Weights of a small transformer language model.
Training: a variant of Muon for these matrices, 139M tokens, 4249 steps.
Each number is 128 + 32 x the weight over its row's rms, rounded and kept within 0 to 255. Layers, rows and columns count from 0. The size above them is the row's rms in percent of the matrix's.

# layer 3 MLP down (transposed), 384x96, rms 0.2, rows 356-372, columns 0-95
size [ 94  94  92 116 104 104  92 100  93  96  91  88  96 114 102  97 103]
[[105 134 128 113  85  77 103 162 132 143 103 141 168 172  98 108  74 143 181 111 133 114 143 125 118 159  91  96 111  75  70 108  91  93  81 179 154 137  87 142 146 126 182  93 134 161 122 171 106 155 126 184  94 155  81 140 149 136  61 162 132 164 175 131 205 122 173 122 112 146 179 105 183 149  91 102 138  99 177 100 152 126 133 111 146 165  97 151 106 113  97 111 119 163 133  66]
 [124 158 102 116 113  76 100  71 104 183  87 126 107 172 158 142 120 162 102 172 106 138 149 136 165 159 132 120 159 155 141 173 165 171 121 107 136 136 120 136 206 113 130 147 121 135 113  97 189 124 135 124  75 125  84  75 113  41 136  87 168 101 131  76  88 133 157 129 193 152 115 157 146 156  85 174 156  96 148 150 132 120 168 159 132 149 141  83  75 139  65 113 137 131  94  86]
 [ 54 164 137 119  33 145 137 137  95 126 167 149 145  43 149  88 144 134 126 121 128 179 114  96  95 140 148 130 122 156 128 156 192 185 179 124  89 181 141 128  86 147 162 169 111  61 113 156  83  85 153  87  95 133 183 141 142 124 116 138 160 162 145  99 143 102 139 115 134 139 134 133  92 141 167  77 158 124 148 136 133  85  97 156 137 180  97  89 146 123  64 138 123 132 128 154]
 [105  74  70 105  35 112 107 117  75 163 122 129  86 148 123 175 145  96 183 127 200 189 136 100 128 104  87 103 139 152 151 131 103 122 181 126 121 113  82 158 170 176 127 105 134 178 127 125  89 171 104 114 138 134 151 141 111 152 121 118 142 159 121 136 175 165 164  89 208 106 108 175 156 138 104 157 122 137 128  99 100 133 161 140 195  82 126 111  90 102 123 135 140  73 110 135]
 [150 128  98  85 132 183 106 157  91  93 137 128 149  87  44 121 110 167 107 144 203 155 135 166 126 194 144 118 143 102 184 161 145 103 164 133 166 159  85 103 162  86 122 128 111 131 166 144 191 110 120  92 135  87 148 118 148 140 141 163 121  96 156 110 164 151 127 165 142 139  87  94 152 132 123 170 145  85 115 115 118 133 145  70 126 170 118 146   8  96 124 107 118 108 131  96]
 [143 145 136 141 178 142 181 125  96 172 114 114  93 140 120 109  74 137 142 123 142  80 123  89 133 106 118 109  88 159  85 141 178 166 143 163 137  87 158 156 199 149 138 110 182 133 169 141  62  98 111  88 118  64 135 155  95 104 148 106 116 140  89 163 174 114 127 130 169 133  79 163 155  85  52 110 166  96 184 137 138 129 129 141 133  38 124 150  72 120 100 160 139 148 141 140]
 [124 113 140 175 111 112 183  99 132 187  60 121 154  77 159  54 188  88 157 161 139  59 107 150 129 127 133 146 164 118 150 114 114 108 140 120 136 152 120 113 130  98 110 161 194 157 121 157  80 187 133 110 131 123 106  84 129 154 105 127  82 100 128 142 147 128 100 127  91  98 140 176 116  89 139 149 171 219  99 147 162  96 120 100 126 105  81 128  89 165 196 108 110 127 102  92]
 [136 120 100 139 191  93 231 135 130 143 114 121 168 141  87  77 156 167  93 167 135 160 218 126 142 113 147 100 174 128  77  73 146  98 137 119 138 112 109 157 144  86 150 112 123 142  94 133 136  93 184 120 124 118  59 107  94 125 153  64 124 112 120 120  34 127 110 140 155 172 150  94 125 171  93 149 118 127 174 137 136 138 109  94 100 168 107 159 128 159 166 113 115 120 104 134]
 [ 40 126 182 131 139 152 142  94 105  81 130 121 133 142 185  98  93 126 183 138  84 128 140  55  99 164 155 198 125 185 105 122  87 122 128 100 121 137 144 154  48 151  96 108  72 161 119 169 171 117 173 119 108 108 152 109 120 196 109 121 175 132 142 111 105 148 168 163 140 128 121 128 143  87 111  82 147 138  95 119 146 114 184 119 175 126 133 167 135 108 152 117 120 164  88  83]
 [ 97 103  97 192 210  66 116 134  90 117 184 102 146  98  90 112 114 106 121 103 133 162  62 134 138 140  92  46 100 135 106 127 167 122 117  93 105 132 192 146  77 129 102 132  96 128 136 127 110 193  77 161 135  76 185 122 163 126 148 115 128 109 112 128 139 164 159 100 110 120 157 129 117 169 151  87 123 128 146 158 182 139 112 174 140 124 157 132 155 182 107 159 106 183 116  82]
 [117  76 103  99 101  99 125 127 114  67 124  83 163  85 146 109 172  86  72 122  99 118 126 143 118 198 102 114 128 159 136 110 124 160 176  76  82 153 118  62 149 128 102  63 135 144 113  90 123 164 166 111 143 195 113 102 158 109 174  86 152 117 160 177  94 170  92 122 150  88 136 168 106 125  74 178 147 104 143 176 138 124 152 148 144 133 138 166 140 144 200 124 171 102 109 140]
 [106 123  90 134  98  94 199 130 164 118 109 140 116 131  98 156 119 172 149 129 143 101 112 127 217  68 152 107 101 149 172 125 127 103 145 150 124 163 126 108 106  88  93 123 153 101  79  92  96 171 148 148  65 140 123 138 105 147 125 169 110 145 151 153  77 182 103 155 115 180 120 118  90 146 125 109 146  88 120 134 185 222 130 140  97 111  93 133  91 161 100 215 126 165 135  93]
 [127 180 110 116 129 146 133 102 167 205 142 134 131 142 109 114 133 170 154 124 116  77 101 125  98 122 144  80 121 114 125 126 149 160 142 134 154 110 193 108 172 108 202 137 167 128 110  90 117 125 114  70 127 110 137  89 131 159 104 106 167 105 154 187 110  86 138 141 160  74  88 113  58 159 188 146  37  95 117  97 114 151  95  91 106 144  82 162 106 190 132 160 158 132 159 154]
 [ 75 142 146 116 129 176 126  94 156  81 122 136 107 123 151 146 153  66 143 101  92  88 140 113 118 113  95 173 111 146 186 119 101 113 135  93  79 129 121 160 122 132 122 183  44 126 211 132 107 139 144  85 131 158 124 109 118  94  97 137 196 128 108 136 130  90 210 143 130 121 117 133 154  97 158 110 153 128 182 122 170 134 142 125  47 178 118 121 178 108 168 105 164 183 117  94]
 [111  37 160 144 170 122  96 153 188 134 162 121 113 143 101 156 149  85 113  98 175 142 172 152 125 111 139 111 120  88  87 141 107 159  89 146  95 156 154 118 130 187 125 181 118 106 123 117 123  99 106  83 186 125 149 163 176 141 131 146  95 159 127  85 163 130 145  96  89  78  93 197 171  66  68 126 159 103 131 151 150 153 139 118 123 157 116 150 174 120 114  79 118 135  52 132]
 [160  71 108 158 105  88  61 111  95 140 144 106 142 123 115 135  53 105  96 152 145 120 199 133 115 186  80  94 147 105 104 150  69 118 105 154  90 160 115 133 152 156  72  99 169 143 164 154 163 113 174 172 125 144 127 143 119 152 152 111 116 171 140 117 175 131 140 188 108  98 110 110 103 156 114 145 138  66 133 168 148  93  81 145 151 201 163 146 109 156 118 111 105 101  61 152]
 [ 96 100 121 141 209 138 102 105 148  87 122 143 133 190 133 116 123 107 121 139  79  99 112 128 157 112 153  74 148  66 165  98 100  78 164 118 187 122 126 108 150 135 144 107 157 109  98  74  89  71 131 102 113 149 197 123 106 111 139  97 122 170 169 129 167  88 122 135 116  98 162 156  62 154 162 163 130 169 177  96 127 179 168 157  76 105 154 125  82 187 116 122 131 178 123 119]]
# layer 3 MLP up, 384x96, rms 0.222, rows 357-372, columns 0-95
size [ 97 105 105 102 104  91 101  92 102  94  87  80 113 104 111  97]
[[115 109 118  80 142 162  80 175 117 131 124 107 131 114 143 145  69 142 138 144 120 144 160 117 102 155 178 101 169 129  58 130 137 130 127  94 161 146 130 117 109 140  84  97  54 197 122  66 152 159 168 170 146 154 135  44  88 137  91 109 153 201 146 130 175 100 182 155 116 142 120 112 120 145 114 193 116 127  69 120 148 169 160 113  81 136 147  75 127 121 135 165 119 148 149  89]
 [188 133 149 151 110 124 125  96  83 103 127 123 175 184  77 111 173 148 158  83 110  63 112 139 124 146 138 167 102 138 166 157  75  93  98 196 126 150 159 148 178 129 164 141 132 165 117  77 144  58 105 160 111 153  92 141 140 133 125 200 160 126 128 172 158 147  87  69 105 159 117 163 119 108  64  67 117  90  93 134 120 166 128 141 129  96 116 133 162 114  93 151 115  85 132 156]
 [156 115 159 120 153 110 136 140 101  96 120 123 106 144 164 130 164 148 118 110 149 169 136 113  90 112 137 125 132  87 143 168 131 146  97 183  96 134 118 179 120 110 117 113  90 117 100 122 117 150 128  58 163 179 165  95 114 161 131 176  94 156  59 129 173 173  73  34 108  79 112 120 128 184 102 158 135 112 126 100 130 148 194 129 147  87 100 149 183 108 148  81  71  89 187 161]
 [ 80 121  94 133 160 112 152 144 130 101 132 126 171 119 237 138  72 138 126 154 108 124 135  86  41 153  78 110 188 116 143 149  79 122  91 130 114 147 141 114 104 132 116 104 106 155 114 131 159 105 182 115 169 124  89 125 141  85 170 152 156 117  98 116 148 101 144 126 159 124 148 182 169  90 117 139 149 153 116 116  97 168 102  58 133 146 114 106 131 185  92  77  94 210 139 116]
 [173  89 158 149 112  97  73 115 124 149 137 134  99 125  80 127 120 146 144 182 122 151 119 172 158 103 175 143 116  93 190 119 133 102 114 157 131 139 129 167  59 120  86  56 115 184 146 116 171 122 115 147 120 151 125  87  78 181 121 149  95 171 174 111 147 217 110  99  53 125 107 135  97 148 172 117 150 102 108 114 115 119 130 134 155 146 114 204 130 124  97  84 117 113  78 165]
 [107 152 112  96 157  87 117 102 115 145 114 110 202 146 108 160 159 113 144 168 101 172  96  91 188  95 126  92 190  70 110  80 123 160 136 127 113 129 104  96 116 156  90 134 124 141 123  94 100 122 157 110 197 197 131 154 131  94 117 155 225 127 109 169 142  71 164  92 146 154  99 119  89 137 159 104 168 142 145  85 123 160 139 127 141  87 129 115 113  76  68 116 152 101 140 171]
 [138 152  97 112 109 130 132 111 121 139 140 127 110 149 155 161 187 108 124 147 184  80 100 159 149 153 152 132  93  82 202 140  96 147  87 100 118 131  98 101 155 103 133  57 111 108 106 108 133 159  83 103 100 168  56 169 146 100  69 145 150 126 103  86 158 157 152 102 132 160 124 154 156 115 152 142  81  84 134  72 123 172 135 127 131  82 190 171 149 186  90 162  99 163 193 139]
 [ 99 104 114 106 173 118 129 113 126 159  72 167 182 178 108 163 136 111 114 118  82 126  66 186 149 125 143 106  69 106 150 112 172  98  91 120 156 138 128 106 184 156 145 116 121 179 116  57 113  94 147 165 105 149 132 139  87 151 109 128 148 104 184 184 136 135 162 186 117 158 171  68 123 136  88 128 117  86 146 119  82 162 123 151  97 107 146 153 142  61  60 167 131 134 167 133]
 [123  96 123 183 112 186 165 160 100 146 152  82 106 166 121 208 109 152  70 148 155  88 152 160 111 103 146  92 146 119 175 195  85 159 140 138  84 128 145 127 162 121 147 173 101 133 126  37 116 122 130 106 153 150 135 131 101 117 141 110  69 122 149 164 145 172 134 162 119 201 147 148 122  86 110  72 135 117 113  98 118 136 111  86 133 130 137  75  58 147 133 150 115  65 133 136]
 [154  76 138 109 183 121 143 169  91  67 129 170 125 122  67  72  84 145 195 141 103 163  96  71  99 115 156 150 133 153  78  90 133  94 200 184 178 160 138 124 138 144 142  93 134 122 138 117 110 158 124 113 202 109 136 161  99  66 152 187 139 108 117 157 122 157  84  95 136 102 114 111  40 154  94 127 133 134 126 151 123 102  93 112 144 138 146 136 114 131 136 135 132  89 153 165]
 [140 176 128 116 135  96 143 115 117 139 113 149 139 114 107 116 110 156 107 155 139 165 111 142  70 165 129 185 167 111  83 159 178 134 116  96  77  85 140 102 124 129 117 179 137 123 179 156 128 128  94 133 161 138  50 135 169 117 123  87 164 103 101 131 145 112 131 127 127 110 107 212 126 148 116  88 141 185 159 114  36 115  93 117 196 121 148 178 171  73 156  58 150  96 162 119]
 [174 112 140 112 110 140 155 148 128  60 106 170 143 104 143 117 171  87  82  97 144 168 151 128 130 129 176 106 129 132  89 148 140 150 122 171  67 216 112 146 126 121  88 165  76  92 196  81 141 135 143 143 149 184 145 143  86 135  85 149 139 137  98 142 161 121 162 135  77 144 176 139 137  97 158  31 122 177 127  83 139 121 109 147 136  82 139  97 167  92 130  84 114 132 118 155]
 [156  90 171 102  99 164 100 180 152 137 113 126 104 118 161  64  75 117  28 163 138 138  72  70 130 143 141 150 149 146 124 137 116 197 180 123 152 136 160 152  93 161 149 148 125 130 166 118 128 146 101 176 141 134  57 104 171  81 171 110 122  82 106 109 111 109 133 139 156 128 100 178 127 115 157 110  86 152  86  84 149 100 109 104 130 159 128 168 180  88 121 113 134 183 104 111]
 [103 119 164 156 156 132 113 138  72 129 126 147 119  77  59 131  68 108 149 102 143 109 133 182 108 101 165  97 146  84 139 124  95  92 143 138 110 169 100  88 116 136 210 110 106 100 119 168 166 162 164 109 125 155 130 157 134 112 134  96 145 108  84 145 123 176 153 135  98 144 189 130 113 162 170 137 147 100 133 162  88 125  61  54 151 127 150 183  99 164 164 155 163 164 120  51]
 [143 114 133 164 111 157 138 147 152 193 176 116 138  74 147 103  97 110 117 155 106 174 109 142 102 116 143 163 119  79 132 132 161  98 128 112 171 129 110 118 105 143 155  97  93 157 210 145 152 120 136 154 154 129 116 148 123 145 174  95  46 155  99 122 110 108 106 150 141 155 151 158  95  84 153 102  95 190 132 108  39 144  93  93 142  77 171  56 117 160 125 146  43 144 134 121]
 [171 156  91  89  93 128  66 200 136 162  90 136 140  63 147 134 137  45 130 205 131 109 137 155  61  92 136 145 138  95 169 122 184 199  92 133 127 172 116  95  85 123 119 142 101 114 177 156 120 130 164 143 122  72 137 154 129 143 111 124 108 120 110 131  93 107 103 148 189 151 128 111 181 133  85 110 125 147  88 156  99 117 127  85 121 131  97 144 159  77 155 141 128 132 166 161]]